config = dict(
    d_model=192,
    head_dim=32,
    norm_eps=1e-05,
    rope_base=10000.0,
    attn_scale=0.177,
    bias='all',
    init_std_qkv=0.0316,
    beta2=0.99,
    doc_mask=False,
)
Each number is 128 + 32 x the weight over the matrix's rms, rounded and kept within 0 to 255. Layers, rows and columns count from 0. Numbers have three digits each.

# layer 20 MLP up, 768x192, rms 0.146, rows 0-281, columns 144-191
088110132118128191142170084202136120127101141085114163153168102125065153156113069154134189103106077145119146130144099180082195117145166161091084
194075095085144137119129075132149137066136195157135125147120172171123089146123070182099095153101150150117201161140145158159150139134091065093155
165166156175130149108116143188115160120120112109210130143142150182091091123103121143130118096097100175165095171155111103061105142153153131103172
105136151130181140154069224098158135162152192115034134113141211080094143156116175158136186122116109125150076152170102129189105151165147114114123
137151114130164136107124143121131144065111091105101129092088161164143158128136122145105102155170108100136132137119148138151112163124078145108128
135111074132129157086109153127110186127105128081155063135046134139116133101116071083131119159163142047170117088119129106113112139090100125137185
161066138180172132103094139153080173157109153152108163136109118125093178169160141134098188159078123149117105157092112171152183091140154173081175
129170071196166065140075196179129183100184071179100147142157117214108205129162073142106139131098145130138091118150106146157084093131067136197126
119111124087149179064147129156163158140087131106086133144082125128113151076173092190097130154148102102122125083181147064158156100127220121102134
126156075145188125181135153163129133090127123079186173108101193146064115155095137220069123119144088167188109103107163088112112128102111133139126
147079139158119120101116181075130140144152155118113155126112136158040150122124161136165145139153135172083157166117165167153121100149107171165132
160157197139186106132116108111139086105147133104087136142137062122123074152126094120120113136105118161114127102138105070073067182059121144062101
117133130138158028081208154152183107144055121119194101144130080108058132175125130122105083106201135127086152146141159145127089130148145115140135
105164032062115122101098093171119144143158119118119127075114093132102194171130121116099106142093077115110059083067141163154128186121106115144099
167095112143113135139104154132153150139095141109118159097131153160134101144139155101165099131125092177133117123113117125096173119143161139140141
129086074160118132101092115103162102132149071116100109109122098163098117143108109126153142130069155144120101168075171111144132141138127161129110
135135086123148132158155136168091135092181104116118107148128162110149136116119154149196102123105099097071089103175130182153117099111082122114165
054135188161106190118102104129134084142197121114082125105108104115108144160112156102136098090059129153118181118154172162208154125145201088110121
098127148089142140183120108124090148147194137127166135136076135113108166155143139066112130157108092131171055138078115126151083139088116112191085
119095131143170149133136194156135134207146158123138122141140129121111125094112123215145152150130093081113139085115108135138108130115165132109110
167111071170153171135123139160096160089139091129079180170084059106158126182091082133083162159107101135169105169100166082097084133117145130135125
204160129150145121136100128108143144178130111164086102224161200075086132146149115168106168118085116122153122138113115089129154095171151119138139
111098130107076160105148123164086133094093128030100147151158128192164083134115111169162179092172093110096070145095145206136142122101103136172068
113124093077142121118114118175111117139086050121137155150076131113147159115119160121125129066123104111135047109158088140136138091110090128162123
118148095115159194104187123112125119114125181113142122124132140115167107167174101190170113162105093131121178168098110122153148162102113211111092
142126117153051086104132120178154143162171201098143077095080093133044122116106091108099191072128169120135181128141113125158087111137164117129091
138101088126119155160126161127119160098145115162132105162094142159124157137132140085169092159104070146125060135096092174141107153080154190138135
105140134121172134130143079092116112129139155136139112122154133120115135111151120143111085125176113102133137159145163109118099083127147149090115
069146080105074143173158105159211184122159136114151155155144110150133145176159101191151128068139104113107176191102136120108096078071129152138144
168118126172124112170122042114128132106133100201122189123194070146065162142144139120125114194122090156138124094177149091081109159085081046144125
122127136127125084122111048103103131169120112142120133141118126109139129200113124103145140124133139033135139122100113141132144128150104139141156
147054100103084118133148101108155076115112132144115162129141090153161097149135175151174080084143137143175143163133156177146171159165119133143082
084093075089184192137128130207120135141155120173115125153115182095174131163119143119142101119089041140167094117107219105135125151150136182159100
149129100104139138126162155158149158125115082096097153132167081178151114055112130139146067130108147184159083174108089128148114080162090135126132
076124150145114126149175161141138117129140141139102136129088096105119103099127141097117151104096145120102161140097135114142174115103053120107158
090124114118058105173120120131154172221081123085116081131060122173133164078121113168137138063140158143103130136125166141148093093149039058133167
142146142124123108137170139128187108166142159126139100140163096067097126108116133131134135102096134127142127114138098138118103122119113155115117
207122150128097121164148123150149125137142111087152186134128090176096159116120188126151162109133144185137126141189108103154175147136127140121162
074120084135184141171139207140108085127125119132115138118188108173130171142128171165091041133156106170099129152146108160136209146125122106110104
201139130130149052117085163132103127091169127127101134130147147100094149132107120137119117113205135180129109142124135054087169110117170140118149
121155082104182088148132080164089093140164136172171151131130058103101100078089160162139118117082123092112135140155064149117136103112146181103102
084060142091139152131095106089118098086103127116135120103099088121098091156099158119100092148094093098121158159165144134163122153169236111168087
143167128103098128190116138134114125164160186141164152120143110120079110099144173163073101109146082101162172152096146144162143120164145145092135
103101084145102092107136108165129145132134127088117102138145138127129149110130133097112176141184154128120159095112145135156158180136160140159126
142126112106161089073133144166154168156150117134111083180065116057199113147131122162174137129103141147094118170106172055033170118105083181108136
099117175154129142126148169142135155125170111126109114082145094136103104082126121134126165144129151135110102123168140124163153202105146141114138
104205109165118134151225112131141167175140142086151077128130084097148161133086104145080135091181142167136178140089124099130130102116148149158142
186098123141154151123155173118109162085194113175111099104119132093078080116145191144177142147119151111193083144064121102156133148150174110126107
134153084125122136197123065087129143128120101128111149120124136096081104167156098140097165069109139098120127122131093194112111088096133095126148
116129075186083104097136172183098140163169080130135183158122142065074087111122139119112185089133080143140078195116085128142116105109195090044113
110136144120137153158070119097084140138189193146123146121147220110182170115176138120065104149154112172130156103072141087119115116139105111139111
195173129186099112154083127186121134120196107126112165107152157107085126119116103098136155080118206163137110099096122124137156139138077101121158
147203208117124132147075067179179134098105175072106122132120193088142095179063141169061075134098159155171101143192126158135125134154113168136148
124144111144125104198118124189122140153147105075165094141118122169145095135171120155103111149145161099115122112090167129139089159132131169089122
115164207165147092124156159160085198108162136168135104208200115147093134086109144117114098154076173090142152079168177107158210028130158141177087
101126113131156117131128138142075165118123129135157133116124101130142139127149140084120120102137152100150120128085090129158117092147098061120146
151118193130109169134086127195196129085183133137149133106108140169074185105143155106130183124103105134172110157124086159096092122062118158147147
129158096130138173104121126170122140166147183089088118139159103064121179092099064170132103143143065078133141130183140146145093121141148151118163
118147139155097096093114110110146112056101192124066105174075136143160067137095147139139174108124136091097102084138120123189115187137108144118151
142161133111193070089140126148150136135168114160107080188107127107160130094090058157058137151135140152141114147108143145142149146205110111152160
147170087083207096121098106134123123097150136161159147176097127104132105109074060123070122110123106109092127107132103176072156100137115142103143
081091083172127155096155140118127144144127086135200180099145118116118143035135146103134140240147191141173133054128127153076168145169114134135100
157163159149204114122156144100153150143097187139164148128118136135161155122090069141116061206103138144125124069105158117161088165132103158096124
091150118168160149133094164145076100181130114127082094091111152159158173107087157139083154171115141164204155204114209103142145172117168179152108
155146152121116151095097121147109165134194225121099147097114136119115083090180136114170156136123126107136100123110152131181108198176161139099168
114140097116182118174148182161097104110175151104091124175138156171123132143135045146161154101116146112164180104135117124083058111094102128108124
141165179111166108121173085096109075088091107139148060185088150131169092172056160104114129080164143137151081101134139130110126145145156098131128
060130095096099104098153078139127148146104072134094121075136108169138097086173131125124131113136068108124161150161141180185183128079150125099072
114135104152068110151093104119067094127184129101140137105103071160176210160049071080173161121166146125149152143145096149145143070155141160096163
194174070135100079114145165120137174110159159074172122151127146077072114137120120104135087152097073131089074092113158204173104105115077168160136
152117107191175143099184144163148133230110144141093129103132184126128138112081069140176103205151124125114138086184148160096088125066141151104100
087130067161143188141141065166114106081137155092060128096101123167115159183142127101108168117128081174085095074124135118153125127168092148093133
134125113079110148141142110124082103127239058196161162131116158112164107099189121078184147155159144144233085209111111158112110098101164120085120
134087087084164125179162137111103133136128103094073153106070085110117115157105121130163130140151127123164103123122094187135114094088117124087099
118147119153131149180083121119143101152071178109208083067149152160147132115081038139128129101084118163161188125110185092050128074096120130156102
128112122092138135125039123121185145115169152165103149157101146091119109128110090112138067079144137109124178147121171088170110158138163161130141
098189137131103086102062096160167128125133149137145120152127110184111101113073139122080161113142128139149133074157133142163086175153161150082112
166104047123129101129152140193175123139154110140079146128154141144135169141120087158146183121105093180104160141127158090156083147168096134125153
149148152157142128126159129079115148110202098189156105154036127221178179097112111202137135136113133159178125131109138135092128136105125180139174
103109148088172126115115187191141090083143087158134114132127104145141119118114126217155148117130156150087100159177103134077173109115158205118156
175129077153186078169115123105154145162097178148181095102153054191164114137137087111166151152053107119110211121167156092153032118028117156112180
105164160156150169095145164167112109084149117138070109126049144186158094161109132194137185137105111126176067092154158082150106102168066101187141
149123151105143160153034159120105126084133140106167115085152148090182201095123182106133133088144139145127083148111128075147168150130106134119130
156141106115125156172119094106150135117158132112147124124099125156157131103126156168135148165134083127148107152114144129115100089155124137111118
135195173074116049126170191164089164131060117097150130147073126135134134152154164084114113142177131113142109107198181096119089120076127105132116
170113109127145118114179119122118105118071129104101121121122135131122104029083120180087130160116126109079089119133117177120123144186148136131164
192121128093109076193146137121101096155161174092180106105094127092117094055126111126071123132124144079135129186142050133133169086154202161161125
112072187112096134154093160120090140142137132141159106145093166188129119133144130104120099172187118182112180130087162120169115087079137145108157
108124149148156178165139114159118130159130128155121157107164145130125086153125148132123095141123139128117097165082159131134129118120157113117121
109158127148133103191166137141100096126116154091116099140071187113164105133090096079195099154146132086086115140085121162132127145141090154153060
163089087067136149200155118168144150125176106166147064146146079226072105118135125162073124106133142137090093177107142180157152112121113153121164
126066096061142139113099155207101095139156129121127107118129147135064091068068093170126149152133137094107106098153155130139137107193138131111144
122139116174128088124140090144167180113146122122149135082131118179127145122121121147153125118145126112142128122133140091104135122135179159150132
182140188151181128120111063159187148087170080114094150160070103103183094202138112140056130156083108127143096123162105174122130101123148134141125
143106109144146135128178109115118158103162093095119134142086163080162166145144100072114068113147105088137086133065148155173117140139158073140145
130120132156146029090082149136097117179118112151103119129148155090065162133117161106082109192180153134148129160149114083109116124096167097093124
093168124158186128189149158110092162060112082088245138206147107135107128130131123184155172162184021157074152115115128097090090166160127065141091
132106140086137135152178089128129180058181139101082131108094137132118166159091093180106056153094127145167103133145140146122137094120152152113138
139117166087134181188124138147092134094155109050127123121140133163180105137087135112171057122073078178146126191091111145155119105107109109107142
164186124128133155116180138157155145149146108138115107075063134116167066141085153132123041092094087156081153147070127170138104169105116137096100
204137117124122137134098071122150154135112128110146118121131172135134105146108159168152111136149099137117107159140128116118162077173220115147160
109147138156124137097162161128160161100114087131150169081093095146133202099165066117196114185127126104069126140115168152125131192126084117091157
128144117145120150157148111160176128130163161141131087076131106131093122109135117152126131128129110115133125153132109119147122099137105178153126
058074123147159098114097084097079138089136135109169040150110167100138119114098096158100159108093181188105155138102164124126090161153114155209059
125115171153128078179186160105062153083166173060121185194040177097134116167112120076110112080146156157107087083126136097190157097114142066198187
149147134135150071119115119142093134117119055155177116161164137154091197125102154125081110131190105130171175114110141130111117143113112158165144
113132204111107188139165206118095164112125085085130140116142153122089134121170200102163133073079082148151134171118123139125151132101081115104122
169145133152120127137127076109159133129136118133144116129125129144113126132138152132155140122103102068123092142098111097134133034164146143187089
080135126140129096129116126164109110170093198161157131132149161178117143108143127132140092159069063158115160123129142115167133118136203128205161
121156113187115093182154104179128134065134131129189173107110085118065164140100122119145023133128123123083113103141123105071130146174101112124141
108147109066167087145132122162101094139124131118154132088114131144098170141080108085119138130179136113132111122122128129071117141171103181108120
055139133110101089170198115131137123127146141190135151095134057106102142075097121160098169200088158148134128142119139108132171113084137125091128
136156117128114158111183119111146115111096127172104084117104142091157141123114149107123136071117105098136166113131103156098162093160040130120121
106163117093086108130148093111090135149106123133134091154163140179109157134104087108101115143131115099127108141145083104058106129115110126078145
206177129109125124162127170174119067111158108084148139085071084153159156127081068107155170151146097084131144093098149176191121133127158142180070
195143135091140061015061146144152109130128136140170119076156124115154150184155132126165109114134132125124066130176097153100090181151081144141141
150137138135157089114166174148059118207103080104124192094104124120137164077124079114192151131117062168150105100076091164167138105138118067148112
133126122024111151151142139133161100145164082092105139158098139162190174138069134047108120140103162127084084106135124085127100119197089150140135
144123123131095123124131066122136101072203169129070119083082172105150067075174086093111123131163093104110127110094080130144185129089090111140174
128175161062145091090108141139092134144150139125121124173132136159099126134143081150186093152111120085103146132157146135144113156104118080168120
097187181112147112183053105111142205091100103011196100108180147155087185172048089132129091142092107126055168142159161124093103102103152144149101
103157134061178111101205088163128083119103106162124182122124133166159129124114149111135181127148158125139089124121084131129134104113090093089155
183098126110102094144119115131111138149138112116138096108095146181098154168139131115107112129122147141063118127155123181153106149131157122128129
209143166099090108130143150172102123123184109125134076167106101109100159081127140109132140111133154126161112048093151121154180146121082093085142
164230103122162132122195189160162131140120115106127122150106121164141090121130130135139067108159086123145081076115156115115119075098152120182074
162156133100117181141166091177132058064174140151144115080108090080152170119158148184134129164153091105189160142103165112094124086143141079118119
130143133163215120166083107101077101127103087127091078162160118121139069164095133104163166092121126148054137107126113076127143048205120156174122
113107139164145150114131224146126080181125180186158090148099079115111165125140100189118139136126105105115181118112118108192160100059180114086102
077134097138106161191147126168106142104176163058114105173134115025049133105124120161135151129083146077182160132118132138122147178109138134114105
103101133061128113134139090145078119105131129182091117179174092112112096077111091134160096096117162108094078152089093106172177184127206184137135
226122182106115108146138129181178163125161128130087099145124138170112142134090065142096166117172066183139123132107094116050094149197128131128135
147192122204084145123171155156174114120148167150160054152090151152123146146093136154123172132135132098145142135146151128136126133149098189141163
122117180139159184149146068089142143132137088109115102148098143167198150105166142150089134121184133081183116153171094103179143107040123155115164
150093125126111147169136118062128147098072138138130091120154138178150171139124135099146086131169111109174086143110179117170058168096121134149101
151161115076202157094179126186088100156116137102155118150157100117184092118100105120137124175138130152175160145086139131145144147137150134138161
155128066114147106102107149134112075116134145111082127126118188151102079087132100138086251141134174173183175157138063129165097159113157143128102
132136159140110164095102116081097094078118127141196164095156160144104163120056130100144105155182115108102160193144127122117127097128130153162156
182165107107174180113165129126130137157120094140142136148103152158141152106116148110168106197127103159134174186139102089115200069086145118119170
206188135063098143104146111092118159125093076078159122143131119110146150169103164135097142137154131126103148141130135148093140141079125096122167
145135092140136131144122154204079117168115121159092108154098082117154135109175092077174187122202156127126122092163106142141114092112062036084197
157104163164215097144142187168086144146130123143144097124125164168120190142088138110163140113142144153113145120115111109159088204100112059088133
125133197075121114099104143112066142121077134099096128159149159139094149118091152097140117136185118208103114139125130152123131129126111194113156
142120161116181159136138107174065165104108144122116185137115132140145143149145142109117123122168107162110142155102162153168103109161139125093133
201152071165124073132165111138111177148164094144127170122099164143178061186116021148076151138105075072163157118126149114123167167141167106083139
169183142185132149109133204052129146187124099144048116149104119086144175120084166146166173172130125166188158139144098084135121152184105107132100
056146105108111070156181109137115104094158135147091062136076107113144106131148148097138129130116109111135136094124134145123119121133076118095145
196161115166126084079093075108070141120101090110175154128082154110069175116120118112150167099153158149140103195126151124160187177162145097100129
100153190126126149103128111131201087091141137174139142119157093059188136160167123154121147104138140140106153132095180170134188131143144032164070
151103097128148125073186152170114052100142148159059172157124169158146102139119123193161096074075123116152129145139144146080166125114093128154084
137097172162084092127130163148119128120117093127091111142114121154093124117140134103134174111099133134170117146118126128156127169091140136099120
111130116122114168129174145135141122179200210130123120150118132144121073123089152128138200078097124148150119186135120138132153160132099208133209
175137099181126149147122120171128116146170151161132128081159103142149118125116112157124134182128142103086084140095069118132138157086137156171069
124114144114116137142141164152149063099092114179105078138123131143131071167101079129128156204154190173199136085165161128186135073152110116168147
179158152134106157128161134140111134100103120209143105157138068162145083137177090102156111125089113138136117099080140174172126149161124101156149
137115166197124166126104097090097168116147110144140176124090143138130199141085094183137081128184143111125108125145132124134127036080129110160069
177174092102140078162126134127088175156148129182108110121061140158081166107128111134160150176151113098192063117146054158208108109119120132142141
104095137126112146143187143176130151142133078120157131138134144122181130096108127178181117106114074146125052158109099088142087100108149147170141
108154063113127065158093126195097129114139153119107116110141099114166051117069112131130126131122120139125140103142128073116090193171103143091151
112150112164159163111170111156124099097124109123141155123118173148160077141119148125108168109113153125180102141141172192159140114145173174089111
087151152099142137110172109127106117067129148083175137108094079167144128097125152154118172138165114202141142179197083069062136047184160143083135
156167127129132191135121092156120136107122155117117111127139151137141103160152172145113102136142103117118099141124155125160160088147118128125119
183159138151130145144175153161170130155109036166142107118107101136153136102177137118152140129131129169203094121187065105086147218120066128119117
207114104171157133121127141117127131071127186114146152175054110124100147140163139089119120119109123150110050194135177154117067156099124102125151
116085160133148073073029170191107113078099146140184198163133109152172076107124109076127118102178109183094163167071134145146169072117136104150128
169195160111147179052135158102187165161188163130086157175173204103060154106124098125096117142132139160085240166161133119146141080156141102108115
115150052118152123176132085052081144112087122195123154135110111197121147148071106150185112157143132085062182158148128164087140170114107124078103
101155150161103169192113034110096126118140124114112166138115117196113110136138168162178089072164140165052139107174117161128085125035088110121148
140113117112075132122133109129158126132120158134136168151171139130205105111168112073121146161141113097123178127121157116114077128120125063097139
154112140099142088152156081180076106159143122150156108175151093103137089162144136116114157128110070101136126162113147179085123131114172174094112
162129143131156147094130153103127120076173133173105063204117133115104096113103179102055166118061125159117112084131098067120123134131150104165156
138089165120134099130053112153154109133118118145142103204183112118140101114127128099092111102090175087118154053100119118060151115209157088120076
111143181075170144125155133054084080131187170144161126112104129161147124124164119126146084112093129158103235092092166189104161146149183178162151
130134148067171049191137176179198145072127138088165157089177124125139083123157130179150068113106106143164131101134145103140149102136131066137165
130145100104178098132123072124134089174142136106110114134127128164138111122164097095104014146116099148153130142072154138146161137145125120072091
150122157099122131164159113136087107120136110051140062155163148122133132119139182065119098129083120213111092109137129111184106138145099140120098
067131125131112121087109119126094094124121136202180142069126147107103068084101122111132069103149117069144072152119129078181161048193072156124194
108184185080166100175187112137159112058182169132091081139083163178097120115076115146128078075131160101141160180190153197119127116181182110210111
128106065112187101143162091125163119165101110069185068128176114110093050119142192132152097165150075133106173092118133117061146173100138171030153
089104138074146144098092091089167164208110116084132187148121142141127099114088129165123120159093086176100122135117114144146182102130121147134121
150141143082129118116167120162164156141076149149176104135133150134130106103091129124166124088112175064152131114134160153125177092137123151121133
136135094089162138172145168143144100120133086099145116114158175164159149102159154142163136140152071131100142119089123179045134164109128091129119
117164174161126135220167053134046116165170139124112209158117146156179082111065120162144076128204178056124150115080015118152122110091146142150137
123071185163127114134123132183107144133191172115101103117139143098132116186101077110168174128077110088181122108136163108085131170217125121153112
160131139108186092159076146162136137120127145130157128185096116098110119101107097153144143134180112095137141185107109151157128126125133084074146
125126042174143106198077152125163123171116135130139158122107137174141109144137137143159144192143125123163109135129138111121095090132180172078151
163100104115141123150076117086143114147050131115096127147101078151158141128118112161097165178197133095122125100084172176171132137192143106135176
099132091099101141098115155144113139124207205097099160096054108195099140087149083159133068168151158173150132066084193080117122119109184149095104
104152129063162110163097078108179080157170109131086153196163050133130140128110151139099130094151112141137094084129091088129145143145104048099146
152073068095150159104106118100116143183165060109123085140118079145147149093133152147123145192135107185079150179158119133146134111123150185092142
133152133142113126089157135127155118133121154121143104101113121078082082093134148136124175184163112152139103200106153168129098095110148103134176
116078141148127161159112132163128166096137119120116118122141131150090120126146135111108180147149134154112120123107113105148218169095144152136137
147097117174138142146092142155156175135165127112168076165113155134163095095136108204152080119080094200113160165031167116113100118162136083142174
165080154177114187096058103159112159108136168128105144127096146222093138077121127140148132147096138155125096171132111088147114128139102196172091
103153137133158120110142130110097089161122127133114115154129119081045096136067096025147107151215047082071117181136141185080089149161133140071133
172170156147129139200101122116126132156097130084097150090129153152169094140049111199123103116124150107156126174132065118118057101128135136170121
106172159155156109136154126134192109132118117129082075143116137128132118106137164166097197126156077177116125124144088102084159152127173124089137
116151124116102152113139076137134125069140058112150084112095098089163128129089129074185130132161163151132142213158092148102124133053140131141160
108142134124137131105169087080130174216142107144124111171067118145129113157124148101103117213097138138178110131133100111129164087151150132135122
085156122135080186107140103138131076116119106125103056173146095090113121128110067127104136204125154106126155165218135139118138117168110099104127
150177161117068190127113126166137174157152166070131085087078118086118166123121178161138086152128115133133166145106119084153170103137110141124130
106152151129119133128108127161124159109122128123113107085117136113091089129092137150100130111202155104171121104098112154107121154182092102077140
165106130118151082154127067173099211158110120142128160194162095134152132134114096109111144154088075175169140073177114170082141096174117129116121
129146120158074161148177143158149148189164130084154083180162125087083148080080133102134205060128076140159100136111152102197103088140164060130128
142098111111134075139121151133130084201117057190065134098115118120127074158115167183127080134158120180157114090135101140119165078112126120226235
138142159130130129197108090148184137141130135108147049208193085130159101145123076108103130134117115192110195141097148039147127155138148108131217
081142087124157113170162147151174122141134114091146095158144146095214120169158146098108129144146131123107142127104140127069145097142147110067091
110117111170131186114144113119087167168131139158151130124152141202090141134202170160109089107151097119153087112117119086135109102119107132147128
065186143182133154121144093150158149134164138157085116083135172159121130134143160179112150142180048165122114103156119164137111111086125142114117
132101172107122123126127178145093126154116125166087113074100106101120089076081188127125133122107085106203094164066175118116123117112108177136145
154118120143131117113156108148054122104111107148126118110086137126148089121129121101166102100199124120132129123138124138130099112138148146078183
160161133113161153115107114082081124109187098149108127121114095119104111128139124116183155120105139155142176152156131127114123110153130122155200
157114122197139149138143136098183087107146117134127103098059098147123062089122081125141147054130037147158152170144106145171194107122155090064118
114183141094122078143150101130119116018087108095168169207157134146147140159108127055131111095136171122136081175109118123133141188146053184160097
120185052113160146160102133151118161116128117171093127129133137118167111154139154177071163157180168112196143099172172117144080108083150164158143
152091141100126122118108162138157149128116119128101143165150162079058081116114094126150157149154148166109096090086118185136194150156120106118115
126174129132123134071108111085156054100084206135189105132143149143140112109066171106148118097079083176097117170158102097144136104170133112082107
172094134131171125106129079114095089082104071121094128141140046190121151183106050176103079182114143161062093127140110140155165095125137131083159
147114080145128098165070134128068071122151100145177187158092154109077086142101127172159096098098114151121115175108039141119138090141066198086132
025131187106088116118117118169160134104140150119141129076102110125177129123118060100125153052144107148146117071076148072164035101091140140173174
172108170148123171088125192156140181153201066139163107160127085182124151111120140099182155122125085153164102137175136116146119117139175121094137
167216105134166117130143125157143145188110152032145136119112136053089128126025087092180176076209163181082138137140136121176137144136139142139108
125099081173169151096080101119106105168123120110143116152122125132179164148053127095178165174211144084146084149135119189112097169200109172149214
068115061086103149101147163146167136151055115145065123233071115164151192122060133111095058164161125124161164191152129071108107123136114115158095
145155141130137111117099147087105152110161065149060152125143136135200144186149162114072142111131082107123223091097138114128084111105098133103135
151155115161085160114104135115078167122164126119174095126140112136138069119149065096122096079101113151134073151081152155117188085098105136115119
129066111085141114093090183132108116104178123160085112169109134122080100123108158054119142091195179094106086116099158114120169098161160073139142
101105161118160093145193150145140100152110146108108121147152115062140132134101130125084144133160107183122121164137163137200106129114115118107119
077104156164149121098127140095156145109112137137162137166153096130182162118145111138088115097092144153147227132102162181156126085122158145033108
074146079096090125152071139190113135140093141070147151076146100172104102150141106114125177088135169117079168142156090179130171149101108169118102
164111194134153125119113133162124131159114138110158133154177136062145108159130092101158107152076136147084128208098084180118093118120142199133140
115147151154132117161118154108143108143118086173095112075170166126161123124133132107104135122124130116141143130143152142132122085120083154134120
157130106129121120178102111174125096138110164157123073168129105072128097049076115073131227155125096104139146109129131105167167113179135193140188
085106095144175166135114088029136121133126077132181178041087140155110157127097133162071100139143145155098190145114190120138114184137145131105107
130130114120153054101116171129127098097157044193108086157079073140089162095164103172123151136119122142141183130167151099119110120152188146149107
115137136099104168121122219156112151084125132137122113114105093129154136153134114093112147132130133164120139126132112119145178173125087082105142
116202187175166174142119125116139151113115131092132094124225183140164087126100113198171095132076105144046209071159161169126112097099110087083102
234131096140071169143182176123065143118184142141141161060125097112114089112116059150164128121110101098151161108050133129065173157111196088103203
118134145144073110114064132172128106112116092114115110157099131146150164137107121109145115102126138115153128128150144138170147141162138147101128
125117117133085134168071133129099159162106130141136115119182117124127070135095205107080089090076120068094113118118093111106099155150140116173055
131128114164120146129133120133121136089114152118109133142106147185112110147128114118088183155142116076134103124121133103152167167127101150120132
101103217102144212147116119136112122113165134074136162145181166111156150074142189109127145166130154181111122094070165129071164072108117137106067
122176132120148173078143102125135151133129073060077151106072151100159098171101156133081096129092135113167091160094149112083112130113165202123120
140175157165194132196130059120092185154103115165107125128081128140134121160216129172167148114120092117162137163123150115101127147148076169117110
040109096093075127168061151145111035090138140155129109213040078127083143152173147137163087098103113198151100163114175156119153178039113120104158
086128161131115112128124097075116144079094162079142139116104109101151130129090170104195117159091125155110163129101147091049133132176121118156139
109067095140155136125117164123134160185119118133158143142135124130140164096140170082156150164182087178146129148094162125090094132126120167107145
137140128131169153140124121124133163076128143131108148149105115140153116108135139150100175183116087132145112131118150115172119087176134119108112
111135079139131062092177123154072083194169117077111114177176125122115106181097173146126134165114086095111102182050129141166115150168095129129103
146107140138112150118058101152146124161155113132178154111162192132181140158149158108148130099140116166132147159107143123133131152090114064091092
071107136110176033166073149145084129159095104097104121074132086105149120163132154141149187169121134072177112105134079192146101151112175107127122
090144107124158188108139108114088198145132120095158092118089120157123130101175155111161131150126103072091097132092135101138164131122156128135101
091102149115119140165136184166119170169102129146132147138093071206081119146152097180059149153134105144137080142138139143140119100114175106132150
140139163164147141113140099089112090149141114194149112138112092121118090135130113181095154102212124128086157106182162144131156158154149183126083
147182134112120147152190111121066123122110088069145143122134142187140159127126120127179056184135051085104152145163128105110101088094172127091164
034132138139139063157132137161127146050098067061099098186126112082157112167127143127165111135157137115073109128152203187150081124127134143109132
164136113156142150107096159068122102137107050143180142154079121134151120098152136162118092180166076148115101130147128143170209068170147097125110
125147129182194066097143108080076164109128103134141060120157135149101155128138089235097103167195126132176111121117192086180134137162140158103096
102155116123108112067163126093093098105165114113121140105127117209155076130129111117138161116112146153133144125139152145106142134074137135116114
194131107154161125206145087128144116126104111104134109080161145136120171146067104131091164170114091144060120147092101151143139103094093180099164
099120101093144117168090083126148133149121123095090154122142117105156117128074115138125167135114136103141104128090131147143152128158184130127142
148129095117096155112120110153151134134086119126185093138181125149140094149098081155140097124099125067196169163151078139178127150134128111129113
082106190218116194120156158141088150147163177104136106098113155122140156152086116104180142121128097118123082164086196062163147166122171154140124
133087123075114180126188115225169109143169105137164139098159097081058063125127156168061142179227130140136139118182089098094105145111109123110088
101131136134147099158113159137138128151122119129148112122165092117152140117072155096110115150118135207134149096124119093073138096131135110093149
161117174139194137106177092137144073058154006109163125139200139065117096128118107186082108100125166153118125169067168140164116089193104128140104
121115061132141166126180194162123175153145150169124062145075038203115094118023123168163073120143075097160173144070133130133163201114177114056152
111137104102194110074127122151133080128164163152131131158136153120109120188132117125169140059117122131211130129102120124164126159153101087215125
069111126139123155119137162142171120126133070065146130113133139173185159154184069135085092165110108143091175153117077069104116132117153164094142
110146114096163140114076100152143105147102132110118098111088125223185126093127124130139096109211124148104113110171179116137106095151134162154161
160141124159127139171147176154089097162110151159107145170115142166162151166112104130081157157122139109148142149058167052182166147118154147181162
123135070153110189094069163130124202136155049157097129118142165152094158105107076161102084178108096111143109117093091151141156143147181145088187
054076161116107106132120125098142085151148126164071149114160181138110149092106121157074166215129103108138125143104169213174116137091151163149163
147161111167107179106193159104070132112203165204035126141134127176165163126101186127143138108108111156160084075177138072146151151094086073137114
109149174076125135093109086099163116105129100118075139105118127131176130070099169110122105102136132175164147149117069159117168126129144136078161
101140119077110165192143119079045146120185164104144123125124133075142132107100108071103184133128116150161125160169126117158099118086142178132115
164101135157106104128148173160128152110087133137155178087127096178106128144077124149139065181123200126153130081130136073167107129105106163099146
064108163099142167126129154160063157117112120141120085170119144133119117114164156156148168082156099082120152116074139121152176090122085143140108
125192097146108128119139130121088129074143150118107106117094049149124098083127109157171098173125143136154153123115093039154157055134111147096124
128141089173108098152154176232150126179159123183143158185143152084144125178126097159157127131096148125124133133135140105121127188143174121148101
121097084075145178146127125059165190073131169097118115114100148133121073124075129187102125173136121118158125162160091095148143084176104092124154
086087172094120126135076122151121089159130130142149119064078096177124124082171128121129124166169115160159136085135174140185095122132169131135163
122106146142203118172079150171087069121111175107115167116149098142097165171129036137106076127154162123182096189140110103181089117113183164171085